From a checkpoint of a small transformer trained on Wikipedia: no biases in attention or MLP.
Each number is 128 + 24 x the weight over its row's rms, rounded and kept within 0 to 255. Layers, rows and columns count from 0. Numbers have three digits each. The size before them is the row's rms in percent of the matrix's.

# layer 3 attention output (transposed), 384x192, rms 0.164, rows 1-18,33-50,64-82, columns 0-191
126:096137132128160157094101145136174138110133105149137132147127136135094084134119119121137131121105096133101117106113081153169169147123147114168119142120143095082157106124147125180148126123118145131151095116132129115170133117115098135157126119137144130153134148153118177150165189085119128104101102108127120154117150078117109179129130110162150125121144094124120108162128145137137129121179092139126166099074118159093089107116076154107172116135144116117106145145071122107147119132119132111125148177119154097123160117130122132141107135140097131142111145112188125155090093118154115084
131:105105112123126079143145140100102120169119131189141146165151147124144091135170092123142143126133173131082148175135095087118093132129161124167169117171139115153117115100138126119115141136146146134133111137112111113107154151140133135155113145123107174122123079082120158123140101100137142142136124122079092136148124140132086105163125101123123121094135118170120098156096134098165148106112167117143114130129142076128144148127088112119120135112133150134107106149113071162139081081128121126144125076138139146139162100117155141161124116086052147115121126132143148137125128131127080137
110:134142137141161142145099131172164120137129169111129197124112127109140145114110101125150112121144148145054149125149135134146124155092100124109136125104112093162087136125180131150100099161125101155111113131129122102117102099093175138166129164123121097117119112093099146133122128130132099141141141084138163107167170148138121154103122140131113156115152114117099113108154179119123136104132112142135155106142137180167144135140143106144145106140128173115184142105104110148145162129146165127113132128140099080134100153094102142131126117137100119164102133052151124118153173092143122102
116:154174139143093134113170083133076147107113147121130105114098147134121150109096119145157155149110136123137115072133155110168134141140111114093120128088132157160064130083123163082116114109149126141137109145126128117155120130129141153116158140146108118141136133115139052124147130176157121143106134111170129126086113092113113138106115124179151110130129178146099154125136129112150203149087133121170157149104103124114111150133144132106104149103134155151124091179118181088109146102158115099099136147122127146142090120153139108157117150106099136135130124125135110127124115121089110124
121:123130105099138191085127115110137084115153115124135135125129091133100127133114106135131111088139134142125110079090122137135156140117106141149157102136074105136142131141175088135129104113096144149134153112116169117123155140154172090122133135121169116136103133101114137108154147089138119119155114126149139106098141104129127117107152101119094124169111112156127143128134130159102123074120135143117144090127121111110100153178141149175130126180115131063131115168083121124158113108167132193129179111137118151098117133135165139165123138163118102122122106172151170120160118112126171091
107:144113088088169127128149125116138125090166090074140079132115134086139130102135111135123158120158154115113137102172112150141144146132140140102141136120125062132112142092170174154143142107143154137134105134136112143149113123171138115112144148157107097107130147140140140127104128127177079094119113143141106131088110127118132105104125148167123107159108158101098168145127141172164126114141073141132121102144164122105089126132139120154121105100142123125109130070086062122147131106121090152098175162121161121143135158095099118158149119149149147145142102156095115138135130111114164123
106:110125175107145113144140110120180139143116156124106125101118149119127094136169112140139158152144129180089121146130074115126166110151118150149120107161095118099113137107112120127164116135149181130169127167112128121128138078122135155140113072156160129128136151112117125083115097106143101149142132145138177141136115111121113118138137162141148162144126085140147133150133156138138136127109129140106131142128166143160110083139190083074105137099140124106147163127129122138133087118147137173123153093168085132124111105137132088164094092117113111149104154167120160096104125079104104152
114:154128082106104094112129166122164147120156101149088152147174141156179115172122145164132138154124132136155138154140122150118110146129170142149130159126133131164139101123124096144125135119121080083141168162152110090083138138118107148116133124125150121102140120149132097158161159085138127176080106121134155130131083179131136151146137121100128116115151084092145154136138109107129150133141121109148153152124120110154176116124071151139094149143183123138106107153129129121130091142146162144107104132066154139129153129122138100118146100092120092123112144119143151083087115137128144092
114:130099117103145112121115159132152115133130130084127102141128129103083127148136116163170170118114121116153106098131123105125170093151148126105114130164162099077118157140101096106112116104116113167145116084127143108165150088106120123088091124120160146103132126167146093114083112093115135158139190135143123076089119130149131125152084076150143115112105084092150130140079114109112169123157108149135129114112162117123142134125157131143115134119123168113177137099128157111107136124145117137127146143144133104088139106120116104095129152141088130149152125126119130152066170123130089081
116:100116162129129144130154149130118168094145132117132134106088131112137156148144175144149184144097144135133120124133123135097102102109141105131123134167146163144134100134096154164124129097125184112160149121142095116144103109135161082136138142135146083164086147137129095131146130080167128152113111134163163106069106138111084125134159139140149104095110115119137133137144094158131103102133148129128103116158149114104117120140111058093097138175119146161147120102101092058136103101125096106138143136108091148126140127107159136131126088134095101138155125133147139170111128098109171114
118:143101129098126105173136134091142114169108108113066148138155109131126127147148101149088144089116140152137101101082122172143082135101123128139080129111144151146138112145146120114118165133107176121134133139141123084122118114141177115120129119084114136170171134094175106154145156140086152133127166126119146116134161124101112148165106110110163088160142157107138149098103173149114080150100136117135117124146104140145167110158092137127093131112155130129167142074113114102139112117093167126107136078092134133124125153119143128095125146154152127104102101163093114132106105128112150113
117:090127130113152146112112089129162126121125135160092108092117075094137158094102170144095137163149156149057116124108127140111149096111139134128088122115113050182084148129113159138134138150117121187145140089128126150129113129112126147104131103122112121163164142147130089149175143135143115168141157108148058108121128113172146105152124117130138121136150071125122129118156157104117146054123134141161160150149137135149162121114155120168161125098150123130125118112138103123122120152125154145113129145115136100163123115113129113096152102135080116137135140125116137110137100147113126113
120:148141114090124167158130073102117145127108156123150121091108116140140140123136104131109112131143156108117096117162111114144094125117133087137145093174104096097135107122108113136128112119128126117088105121120158097097106145149129137110166131122142113142138189103142158157125136141133114124132073133140107134081136110148150091180161114129091142122112135099133110118119040134106125120188139118149131128115115161120121115123126153102163179120117149133101116105122068142118135160115166134117102129135180170157127132131147124085129139112082117125145150138158162147132076127065112114
113:181099154148102152135158115156105078163167091110174106136122143091115135118130113125161091084119160139132109131113138103115147114140136170163156111158139149092156097123136142102129092096163114093112128124119120153109122113154144141129112107149159109077100100159107181148112110159092116091088125145111159134095114133132121107114131129151115131119107116171155090091114121074158124135144131162103116132118112114101110126132117131110123130110144103138119164131161118102147132176142099068104112154144137128110172102143143136114134173168117133167091163134132098121113146104125166122
129:107150079101097102114142118091099062147152105092134135096113160077135104123100112157121154126144133129124108140106192207119107085134120105146090123138156128129132130158136132138124117102173141191127182110152151113139142120183117167130125162118131109141150131140125139167137122115149107138143126123104111122110122094108142158133136136107168113097112124130103135168152093155111104111135136116139107106103148149097116106121103113146134190137140144148108108120138113121137137105143116119108121133168155139109116110101190063110153131155119115152125130130115147137176149144156152145
113:112104104085133091148134089133136162119123093114102117168107130101135108131108091142101138126116126142084170128140092140146127081134113165139186107126127137112166109105137138100109116103119090136133144128136132144130160148163146123113129142100080084140109187110104136123103097129135110143127162119168124129124133137139149158140113094115080132138109119125148166118143080104148096122126195144096130101100111145127119134145102123092149145161108114154135113125144119149158107077105146141077168104134135115134164125119125150143086162102122128187138090119115200138162135155127125125
120:127101112159099094090082172124141150132133130114102157086157072151129129154163153110127111149124079136091148132140120136157141145111145138117105140152107100088106120159171112136112147088147161131122166137132104110172086138150130123116120165133094115111133144094124143121103143070156148111115173119131121123124139107127120166136096097118125181144101119147098143134141086136125111150102152144147115089119107120110118133124113106185132143145143096086145099144124161116138162098096101110159132126152120074065133147107135105135148160123130168113104183114121142118130108089122099136
104:164156093111131105158153151129106172109159167122149107129086166129118147102161109093120118111125112130141164128131108109096137109142084160150108090164109152125115170132130124125151154134101118121069131109182128129134087142131131138160113098116130157131141131137114151142120130150085159126131110141141166105149172126152106139133141127186127130141108127113173154068184109096123074171115108170108168125091150130122089135169107100119094131112132109137133126096136155131147150151126082142111106111084146134126104135122133122122087133095111119130094092149132105127098114088137125106
100:189124141109156121090137134080115119129113137084113124116114118112114129164165124106191131140144097144149181176130140120104132090106103135153131140126095133141117120148091097091150145097159117175140146134127132143132150090138124142114054095111136134125093116094100144130122145107107134127142108179114101117120093077097110092109135092132117128151104140133166169162153138118144146122148119195149150117129117116136123138095155100108135091119115081101144141097113119126140116139117132143148149092164140144058091092110130124154124122111095109107124140099112117148109134106145140123
089:146135164178118148111122156092132134117068124110105120112116150124146150166092129145128124151117103097148141150118154181117138117118092117104132116110140120136138134127097094102152170156095079115125121128096103116097107130117137122109147107126113122117136126156104118134103162127137120127102107144166140154135112138177157102141102149152126122109106133129136166141116115113153170119142147145113128166140072132139108156119135148101142197160111114183153161097074163112146105150149134167064104151130102096111144144143098133086126140130191161137082151123139124113096126134085123138
091:119142154144194110171133194123157161091124127102086155115113118124124086144124107164130130094125102096147137101161136139137161127114140078153160115155132123130142132110132102140143093136098105145143126171143138136115123088097130110119134160149178111119107165104102167153124148120110120101075103133137153156072112112127148094130144135096103155126093109135132141151163141107115138136128119122126146156111116121065121095142117171092135137126124082152118108083094133159128087103131140135153170163137111129098120148146106129151147185139132112102158142142112136130081123133089111142
101:134144137157110107138143128135112142135134131079139102124092145160104152124145128129139161108127125129170105138092106100124080154120091092119117165102154101162154122133093145137099105150113084100154108111124157142140147154123134135124135133155144117138149117120091115155150173075132162132216133131120130167137108125141110089189151160123196116092128141135153139098140135098129125139193080166134158101097120138167137103148129135128130159159146155186123142123129139111138105146117133145147100110164135101163123130114159120137147138153111133118131124140142153157091174122133126109
090:089128139138114070101113103131162146133123134140127129142140118131128154134113109117127114149119126172132133156133138118139121113159190089122084124128125121156129134139118175152165139164100088128163103148149170151131086122139148116072119128151111110150166114133122122111152100097149123062171100106105164142127112115124142138110122150109115084172095129124116111177135145174091099150169090142071113105115104136181123128172107143093158101147129153161114173122097167127121110128111133123133114158152124090124130137123124134133112090142145142162124125121107125166133170089154119132
099:175156146126105098125100108105114119118109096134144091161131087109133149125077095123094159098080106149105141152087142107135108149113096165130124128094141154126095130101149095143112176107164136082096120128117117152153123141097163138156105144152097145148113078145099135108121121136080112104128123139138143118151141113148117120138092155119121124131103116180110162143113139142095153117108154122144138157164112153151109139138112132148144140155125116077153126148102168143113123170140093108118109099181111122117158148200121131099112124174170113133097115121156124174123128121108093120
097:130147102145138146119105118083132159113166147148106117138109144166130111085131146104107151138129099116149148106110123125098151093107182122100104161100165096160112122147115125109141128127132103148166112167179110165132167142111151135167104146098120107085133097088127101127142147115149110161102126105156102158127102128104101138113120110081133146112158149147076150180126132117131139172131139129124150127110155146088136125136072110125148112138141146146118106183125123105168126113129139058151153117140115094113150141106113085156102129132094181121152151129158119095114140137111121171
104:136157104150146111122135098146104121111128131098153116149094094133116157132116166085086118087151097127140116078134206082137104183120114129154119136094112089172127106140114105147071099166069138103094095131133138127143114147131111121153118086140108129101106126124150159150162153159103144122113133151119103130138154103106118087147173130135089135153091138140177055144134174087116146149122132163118122163118115144144106116143085138130152141140103128153132149140114121158146103118123144099134121132136144148111139120133105154118145136103118137091136180133125129134098120107153144125
097:157113113149068126153147128139120144112113166148185146139114085147092122143109114136146117121089151130143110040131136121144132101111097120143176126112098072104120125126129108104153125148155146101089112114138152115146099113102124153159103102126122132141113110143121137125134133112171174132118157136127157125138162104104135088182144091138139159158104128156126146141173166128134149157076132122144137133159128154063113099159135165101092140147132115117120136094142135108096132086116125131149140104135126140106102145109128151142113139149145120066153147122138110156122083099080126136
092:098144088121134099117131178121143134116121138201125126102121097120138128128172145130108147097129091101125164175103110197160149119174137103112099097110149102122142144165103120105108129146142119176116177125124101144135116155156126131145114131117163120074152108136144151129152155141115140147104189109081147138116109145127107142104096130128174125155126157143100132143141103134100113115153102142119131099120155141116148145126139162108119125117120114114125106130102072082097099078104131161168102099108145150135138099131100133130117115116136110173131103163129112117147176082135132153
085:113110180171145130111138148102101181117153128096105112113162163136108145125139145148134138149121098099129134133149116082136110078129132100087154129092157157101119160127054115062145101150150106117107140154112100113097148148131123104128132087153136132152140142122122109116104098137147140143092107128136158138070114119108140158080104173090109119117092103118126137110084119132143151130154139125111128137079130114084125143133130112099123143101098157108098152167126141079107082132139102148154153145155136162112078113145106135148125108131090132126143141098126108132151117161150143146
101:127143142121080121144150140146102132145121124085125125149160123118131119124105131112109090133148130140152147155123114079118107165158140146149129151119127157114130172137117138129098142141136137129122132119135136139104125128156142143074113151143135113131162120151114091073166124140109083130105118120093128151151086142125158131082120129165128115155116111145161132114069080156100129147143135135161130166101136139154160128086090180107089143150123144129060091167133113123121077113150128123117112124135126149118125143150146133181138122109067126094145118191107162101147143148187159155
092:133129125140105131167100124109168103091135142135125181116108118120140103178170102152150113119135123129100142110116127114131097193120157125095121135095151113142101098132126139117135080132140147093098090092155143128114131120114117084124098138114164127146129121114106149118100160140086187137123095148117116101083139140114111120152097122179145164086201156145125146122152078107131185130124098174110144102120142099081131113109107122143110128162091107125143171143151144103126129123097135156154128151080104102109133135123140115150163117133163102131110107142112142133094130133120153154
095:116105165123163090129125121152133153108092194125118123149159138086117136139145119142144152145151080130122187137183107129111126147117104162136120102145111118146140103079109134137132134146084137140125096107197152135107142086108114116124118127091141169132130138148094132116082130101142108125123148141178140049162109122099127136100147106113155106136148144123127127126119119124108123148145162153135125182103084150131127172135107133128087112110132118139124121089096156095094151121141139146160144110095136154125109135119154111138122136136125110105127147141076109127118133186078117083
087:150128094115153147124120129156106118158121144120110100194153159173087144102157131146110101133131090148141172126156070158113152083149105128145147122127150125121141121134115096125135125125089157154183122132084136127136125131161118143114146147145128094073139117144131113116163115138102079130153160121118124140137130165158098105104092138091130164168144114142111137087089141120111114151114164113092091153111102120181161144134124148112099128083172114132134121094110165149104105141134116136129154136127105158110129165130171148102122141128106145160156139076178145134114151132133151114
091:110124071113122120147107117145122144107124176127121144146135155145133115121137147163159116152141165148085152134133159055115176129136156160129157109134138131100125137142122103163153129117135119152148135175123113155130148064127102104140101161148114123149135122099144105118124131160161116118143126151175172113177116119145088116164128145106123134122110167163136151106099199094155111121099116140151132153131127143162088144111180110100109137136131133106134153148116095132151102140128145123107169071135147131145100103125120127132120122173158160145117144165145139119071170101124099129
084:123160168147080115149131118149086105122116109158117134113128097153146114168133121095175162112110164085114102116096144149124154127119162102175095107154108116133149162133139097176145128066089157122150141110131155140145168109116155150122144150125131152126158142126147161148103150097123152135115174105164108131109119140146151145161103091113144159137138157091154121137120162140098132158147151154129137174136145118095137092103106131120131166136142139147138159150180072121137146138118105114152090121145132123085130153090086142113125142119123111115117147107104115103092105169084141112
093:087139151108140120112146159161149149118089111115124115112138117090126116113149126120120176131098145092128118120174119110110130171169125152105162136116112142104141115074066082132100137165098135127117152116147128139121174118135146127102108141145090151130124123181154148120157159108167114131134103101152096161125075132111112104105099159118130129124084144161130138138064115133112170146130131146094140084149109146088173099124115115090089145134135138101119158165108114127142060104119115105154128156119118128129162159163128160126138122146092162151128125109125140156117165140128132147
085:162134157129122146111167086132104113135126147161105157130150135074119137131078145184143150133136093153132158157171145136123155134083130102126106089109136132132171112136159139173157091107155127123108116137094094123128149130170136109152134126154133119177102129139124079117150120135147143164150181111093128117090113141143122153096137152094127134177117104119124151134125107103111161101123157111134118126129074134133159107118133113166106107104151099154142159122062154129140083153165090144117123128095120145159126115130147147135144093139130129162119115101091142124118114183168136151
080:150141116128112129159091164138092091145146138123118143119097138156134117116163171136109140154137138125130090102129125122100092142178135136124158153150107114131119165124135107134153119140102107102108130073160123137162101112140167143107144169132119150161149132135134122121104034117110088143120139117138131136177156152143176131066121118124104134117132147100089090125124138113122121132086133102116139150149136110132151135152099183124084155116119116158121112139162124147085102119156131135164116150154132178158076156126163095136139159129096172105111119157107098114120159112108113138
079:137114159077109157142129076144110158112083088125126122139109157135103151110124107138082077153096121134157157088128117107073130130116148161158096104155124167109139132132119106128124140104131163124099122128154159131115117096134088126163134147100118097135084145176127127118082115148139099132123105151113157166134151121161139129101123136103110137164126152140150117148144143151050136096118098119143147116165148095119124166146149117127112079136121149110118155101196139110123131157126076096149127131093153122163138139156127094129123078139156120149137132156133146105123135102135158103
088:119174158139154126106167120123097146096131109143116129147126130110098137114142171068112111105128120167145073148091107146142113153155085133133092165092137121089116104136098129165127115115134124122142141089143121135172159082177098095161106105161112102112114180172128142108149103121137149147121134170112089130132142104131129150152121145091160081125115148176137150153113124135133107116147168103110098151144118094131136180111115144143103149084117111120133150144133142130156152111091133118115110106129148163157131078141119110164134132117139132133145146145080156145172141154155157123
098:087128102110124159150097173116123085153148101152113139123130115091119114127124139103115139115109087129130176116125150145096127118107147104153126136112112161092143162116173146166112133169149127114102177109132117119119103129154136126140105128108122138086117172138160164112125128103151101094097088162085121112163124131118117142139163128115122157141140096139133103147143140169105132097143171104112162176121106162166141089105207074113137087133131101112145139106167067161135122103150132151125119122154131150128124143120127118148128128123170098156124138104139136150162137143186132126
085:131093122140067108089132126116103094131125135141145160133151130128111147105152167145139097104125119110127144141122165122115135115122117161132130149119137183112135130068117130138140125119161175104102109142133095095089099117126104137095171121067129154112140111117140099124081185125127133131108108146104110139150153161176053122141104103141153121132146122119162107089113097152132117068098133115127108139132134167173137146086106115114124124143119131092144138105148096103144123154086111127131065079134139162134147130129140120113196117141143133136137146094144110101101117128115141130
091:118137108133133112139132114157136140112119118134159130165114104145123122100136077163131116128128091117149170103139154147127165086099146094139145151184117178137140128103111143108117128141105110135162146124139209145145134106134099164146113123097154113108123132143094114145156124090142125153128185170151140130121099131124152148145102077123131112137138136168122071116105089129161108157151134142140132165101125107119137069109130098130100106134111123131098148160176093137098108159154180115091118156118110146158101092120164146153106154142094136116142124169115159110099117113163142124
097:171102119121160142109116139116128106108098104066116099164129084095107118166106140126164096088104140123123142137138166108103119108145072118105130095135114123101186127116126125156067092129120109108146169129135111136107130151112096100119147108167143137119126130198132124161143121118120137117147127137119146101137165097117145117162141141104187095140118171119146167146154125118157124128142126166134098129138100085133130152114120138110125184154086101146159169136101172133106147129113131112083109141107128113145118167117098155116146151136113126098126109130103084173142107113145150131
089:132137176155138145155148143103106131124117109172168148104145072095151106113156134162135101119069107089090150140154134166130142086107089149090131106139096131121142141169117117115143133128140112159168113119104079096114137122154108133150123110118110099123066130142158137129117164129152113154122136182128097120140122141136131145125112139123099115112131151141089117127136132152146080123106127127148128148126135083092106100062132161146150101121133176098127078118135133100131173146127087073122109146164123111151127154102133134129132136155109179160154120110153115138160120133139106152
090:142127116107146116142132128136123159150100116152117141112121104141148127107119142140139105123131095118153125206090162152086102152135168103160078145134125129150145110145205126128146130106121125143124138122107165123079130151161130082110143154115119165154118106136151157145156141124103138101118069129111120170116118143109129149142155155118105093094138152109113140145097111148142129107135152107142165120137088113136135153098127074154168135098141148118150123122127116147125199130071105151109121136128120075153129131155116118114166155126153172147150098115138120091149107156133180158
083:158125153147123111152119105127131118169137154063142133187143167102119107128108125112100103142171148133128106159116121091159083150108125123133137133095124106101117122145131142099138121139091129126121100130107149093111147150095140129102121106107126165136136145098099158105108066129122153114121116163167113105159122108151142122112158151157099167166165100131161125100107132137122157175115124101112119152089112132178079126091094126150095129128129124123116139162138193125105140146154131102125156155167142107132144173142083102087135135136130105107071141104115128130091129164131108133
096:139154105139129104109110089098078116118110136150148138148098159107116118099113126078117092131106115133116158140160110149145177148151172173093155093147116133141136152121160141160123123130127026123161115086118166138136142167111129118109133160119155127157090140097093127132120076128134131133149153130148116102137111128117106146141157112122091116092121172083118120151167167122136129127118122110161141111100152138121131109132116099133167095164121113111141106136120152130119159114138154102049126149104138105120162151173128101126111128135134116096129131139138135062109128119109128138
095:171112110130136108115129127125094109103115154131133161137167137130135136172105114102147157144116092149202158153143152125127122135105118110102148115139102110109133138115196138131101112089127150102130138105103129141144092087128123146170123136108103110107083130139116171117126124104114147091146099127131150117147153124096105132133099109116165184061128154137144124154122140139147146160131113126138154087162114128104086144157174133105085076137110148089178155140138121163143130140149106158133133109124108127136141091129128102177124163163133166133170103092140110150121115125104091106
094:139120141108128151112160105084083108147146110114107142154167118114162124101117148143109126109138111108159132133118162183152087134137133132125174132104135146122107138123141112150118180124129129172158165146143081113120100121116124154105159121131110176094157119111171093117143101130136076164150157125160130132198091155135134119125088126137122095100096128123097107112116141096132119134103164078123075119131131133133123157101107097168136113102126181122125088129131111148131104160120128149104149175117116142112164121135136107148134122138138099140131075130135127141153109168169184108
092:127131113112124151163133111129111143102116106138125158119149123146139106120143156114075138125107116121129098100126156160146142101115116108111093097075126108118135178155117119159105161160142121111162138158107140111108086139123153108099153116154091134177131146120149102141123132138139129159174133147092145162110119187126183124146110173126106107116112084150127138145119140136134154112124086115150129079143097136131168109132130125122136158119122140088137160131069081145123109070117159173139066106145131137168161151095085141130093112137133159151158120100137133170124119109136122164
087:117139143121123163146135149150167115118089109132143110134122105128101162149153144100107129116137117142118113142094118117136098149119102131143186144175139121145096125098143087150115097150113161117101109106146094154150117140089156110167113135119090111120128123120120141179105143144141157148090107146107133174098114108087134126195127115121105110100143150102131095112113141126125165147148111129110138166157097115123115159093166083164168137123144113148132138133150108144099173151105129171114115108135112084134121159154125137172124090091112115064134132124122133117112036133134133127
094:141126176145120164139122210129148143130134141171148057176128114143157131124129136089104110097158127124133124142134115139095118116113146172129093106119129108146112156115170103180139127145078130114136111104109140124132155134105111099172089160105179127102136097138125135137108125147093149107103102111128113126116139122131129098139143147159149130148085141108106124098143162145088147148102100103139092149140142124168109122158116115146140151108103118124137131095143144091153165169165120117151180140144069139150091136171146128085143118140109140111134159098101137149151104122136110108
085:092130132155155169084119121152118142151129131108151117169142120112113111123131111113101125134129164122144156156113147152142095102122062112113155112109175148147131123101100166100102095151130105123130131149123170140128138137127093109107108168167143122108090164180128123110119095108166137122158097148121093138124130145070110082132139158116104104127162107110152073130115122148147120108145115108104113088144183145122148102160144123111143067132093081162167126139119141128127104124113159133110112090107128118157102124128138134169075107100138102161127134086167138146152140143128143123
100:096121156096115146126138131075153097139135107138145178122143129119151152148131131126143094136129143121148140139110152158132101148103117088141140072129109112147160136145177172124107129128137135157134141148066121122113117135135098118157136111111139122134148172114095108151107122089137115081099139126114142083139198154114169146171122080080133129097198123139125115150076117129135151101121119104188100125115103104110110128141142164151167109120125119164138124138129104155132116119200119125135149105131131139122107131134154093162153115140111086109164105114141132112169105132110129123
# layer 3 attention value, 128x192, rms 0.169, rows 1-18, columns 0-191
120:110141104092137090169102106090130107128102152153117126118160177089128135118130144133157105147144133097122170193151154108163140155105174094086105146116134175154156129139157124132137141127167112107123126194097146168119158154122109091108091122108140106121119108102169135164155146150124136143116155127113149156101140128148106128163084151093117122120098135127132146129124119159116154120178145111133131132103111135102147144160134082132087104129147104102120089111154171150129121129108102128096102152126117095095124140126151112111139084108117172142155075127144151115142109155129163127
112:134115132108126140106163107089127083126153133064133083089159130118118161145122168128118138131146130186132128109111138095164107124143118112114130120093132117127138099121157132171161106092160122196126119134127085085191170137147152167141126141110129087128110128135113117139149154140103111112061158115144128096123119129111150122120136124108148148111095142124116133089139134145099116158122112111132124053136144142139137104131134124110111201146215145132158124122113118147147115145132145140093116107157097134125114126111136129164157144153165124117140142110133123130111117155174117128
095:139157085095095122129145120118150163114115146110126069110135126134143113128116079125124147125163150083114111164119111142112135120126156143110131142168111130091164109107185147154090151117160134164099114120106112148090099178110124121075078137135139085099145138095167131106110117140167128103095160137104146140128139109122146168118138128120106164154176127150140132141096137110166092084117115126135166086071108130175103118142142140134163148172141117107136100115149109111096109147141095135112133137119116120101121096122183138118147149102126131132104081149157122135090125140141119127
109:192121148103136132117149086123160144147110162112154124154177122130152129140142124128179087159101129126085116135162140169112125140126107119117168094123117116153125122100115101105175150134117133081124104126156118159122145103115141133087124108138139164154125111101130072076118099143104120145150073117143113096158120125121128123109122126165112135154100138097148113139125135083176123144147146161131142170149148146124115128143099157118144155147083134143142116149157110118136170089063120114185132134091106146102164152114114161139134161150117133097125155174122134104092129148133105144
109:136118120121166170165139116147114161126135141151146143105147135090127076128101153153151138139114131087127114116149115140130109189110099103092155180117155102143123111141150124147102116130118102132165138100084165110149130101108118094136092105157154124153145139129142162136102123133137108125123161115112164129115134132074146142168112165081090155159156185083090107135127128105105153160182104100118161105173135137099132124134103130161128125119152147115110149153097143138137121102149137120142162201118144095131144110107153103150175125115116150119117089138125090133098149123132118108
103:130097123105125144129093182123137097148140147139143168074177134086127135140090130122127121129126156087129116135107145158159098135113126135134145150095184151163101134157055128098128112128130111132118126139106103107087128135138093120121160124166102090163141119132193112099105118112144146087103083116084137146135110131104111140176139118128123114142105116114177173092126114132164121121140120147104152110132155138150141165164127161106149161145143073132115150152114145113147132118146128116151133140086115132101140131111132113128169090121109121180177092116134110093140107143102126128
104:120146096098154138089133069131148125090149132151126116146101116136107145129138145142151153106130117132082121121122122148161117092141143197172114141136133101079137139147112100179149149081114107158136101135121140127125138106144140112149111117088117090128099143067136174114137155100117133107120125107120110141143114110106093115134139144124096124129174106145154163150104148120067105107139129101130140089136145106113130137136138164129103071119169126090112114081110104139091127154156096146122135129143118141088129104145125181122133117146171137140130121147158183161154179132115157102
113:126090129107123099117126125121109133134109157101126112121134155133136149105126137154194155133170152153151136113147124112082139119157135090157119118146109152128106132071142130141154109122136110123105166149147164141151141109126194115115153158140165166162135096114116126147122124183143133126143095141170138169105105111132106128097121139118129155122107102143129129092133116070081160104128120106119090138113079155124173144131167084096098155094122134132154183133147143118120079145123127119137156105101130176080112118081092140127111127143102128132102089138125094125099142157150151113
111:098142155117131091113119101104125176132134158136106183172147167123125128166137146095154099122115118109082145141151125124148132126151137134121142098108087124153131142111166122136115096161146170077099126140128078137118127130093143106154132113157096122096103154108112120127140099110146102124125121101139134161113132093098090135064127128128136104079154109133198083131141100123081145159119105119130135105122157100133109130104139102098103133109111079113109099118102129127127097096136103116141163128132117124109080084162126112115106113138173116145096099105162122094176152112111118129
103:151136078138069185115150138107129159124104140169101156142099109091125114162093173178133129106144106122093126140161174138124126187116139140161125116089162113108112136122123102190115126118138149136105142115154123132137140095099111159140169127123119132083127128156179137119106144096111131161115119142128088114143117160095118095155126120119094118153125111140109159135141167106131154121126112172147153114135104100097150107165102115145080114121107129122146150127093150177143132094118118152125096110097124127120138088125114151171178110131136155144138089149112138163128104108160130118
106:121090126148135160121131137124119147118164135136097158098095118119163170123118142142123167076137099110111088084122160123110116104086127117136152143157096136141134116168143104138118111134139110138144138106155136097162092136122115148129145116133113141091154119121155118149102161171161083129154110118126124108156140127144166111174106103122108149137140125160100134140096116166149131108149121124149111096120101106125102109091148143084089179089153175168145134135136137127074138143117156192142105180126155112109105083125123153080109137129131138126178136095136107177154142121129094115
112:122149136125122117108104143145107185135120108065131155126108128134099102126165184115132141113166115125102117119133159185088167127124135106144135121150121172118137132110091117164157088169106102121152107158115112115089120121124098080092141068166144145107177117125119179100134140142153132138101129151145164064128092106123143118142107107134094138137143136115124132149099160123156087123143113096126136158111119104147177091106119135118152120120179113093127170094154119124125140114152123085149132122090113139080130115132104112129152154118133141169114132131137113126100158134157147147
115:147157156153114078147120151186131113127133185116132093101105158143081134150114153154162134154123125134173148102162159095146114174178161075132142132146127142156114113145101146083111088133098129117101124150123161124136124119114144143099143142169122122099091107097142138116110141097109113142130145140091103106120115092124148082159132102160109182133150115110104114117096118148118130138073107129125138154139153105110177109140149158140116136115120110119115139132126159144131189089103108121142114102113156128146097120113149116105133141114085137125137119129111118111097101093114059142
105:133106120152119127126162110146116094134149154106134097163132120132138123128129104165114092157122143134157155143151112119190126148150137128110138140135153095121118175134125071101130132123164169102141080124139145145145148132130129102105125185129156119146115158137103112159151076116110170097062104088143102141137168059150085121145134122141163113133159131162147098098108097131078146112118160109129134117103173148120077131165140111137140163140156118131126094159139190106129180088122101110133140124141121091128129135145113116112134101156148117134100156123126128124141138118111144106
122:150112143167118117127113162116112133143130135141126127094114106113140131140056178142141139156099120101131147111139184156112111158125150099085111132106094140116167160161106151113125137077121069145156142135134131146112153123166129094144153101122168141125156135146150076098090156097104141106134155121118122082106153124132139148101067117116137109132135137152146116152112139125138097098104111137120134094123120151127142119162090100100092120129129145123143138131110150179194093125121102098142146160087113156141189143135119100099141135141128131172127141141091107115158137146159100131
108:081167160150121126079164108112142115125160172080110111097138125125094157114114085102154148147102154125135119128123091135110107128148145070121127141115155156141129151153099126174126163090117110135101150152134147155103123123113109136147140128122096146169101128160140140135135137133134070112135169098088113142119160116117125101162103136140172129114155117144089122142093111126126085153163119111159149074105113111100140168133088132110116107153143108097122142184129118155107130098142180114101135145105153129156174116118090105149154107125192123105115147128136129121134156140143120150
111:133157085125136104189092114092147138119118112133121132113145113129108143122115117146130152154138108161143142119136111079109126149119167127091126171121110128103146086138159151064147101098135155141120146134120077146106127113145132135136096097085129199110145104102112131092114139158142130155109141081130126127138119117154136155136132115154170118124119106133094151152155105141110111136124133127155136086130111119131118118109102151139137135070116072153105109135077139161123053134120142153178116182112100141130138113128134141083187117160145165144154112143111126149133098127105128140
109:152134135123114145127108108122120115095109122126105101111109128120152153104114123131087165129097126154094065126129115109132156098157155159095096173112165142130142128140111103150102167141116186102126093096158127148142124126115146112104161133115152114097099117130133109123127152125137114132111092136124123188101102101127118104152163121129135115106144129113135146117140091095114053106123129126159149161122145086104099124175088100126120133153152129141165140127162131080078190171072131111186107161125109125123109140121103143120119130106150147110105127107152078117140130157139111110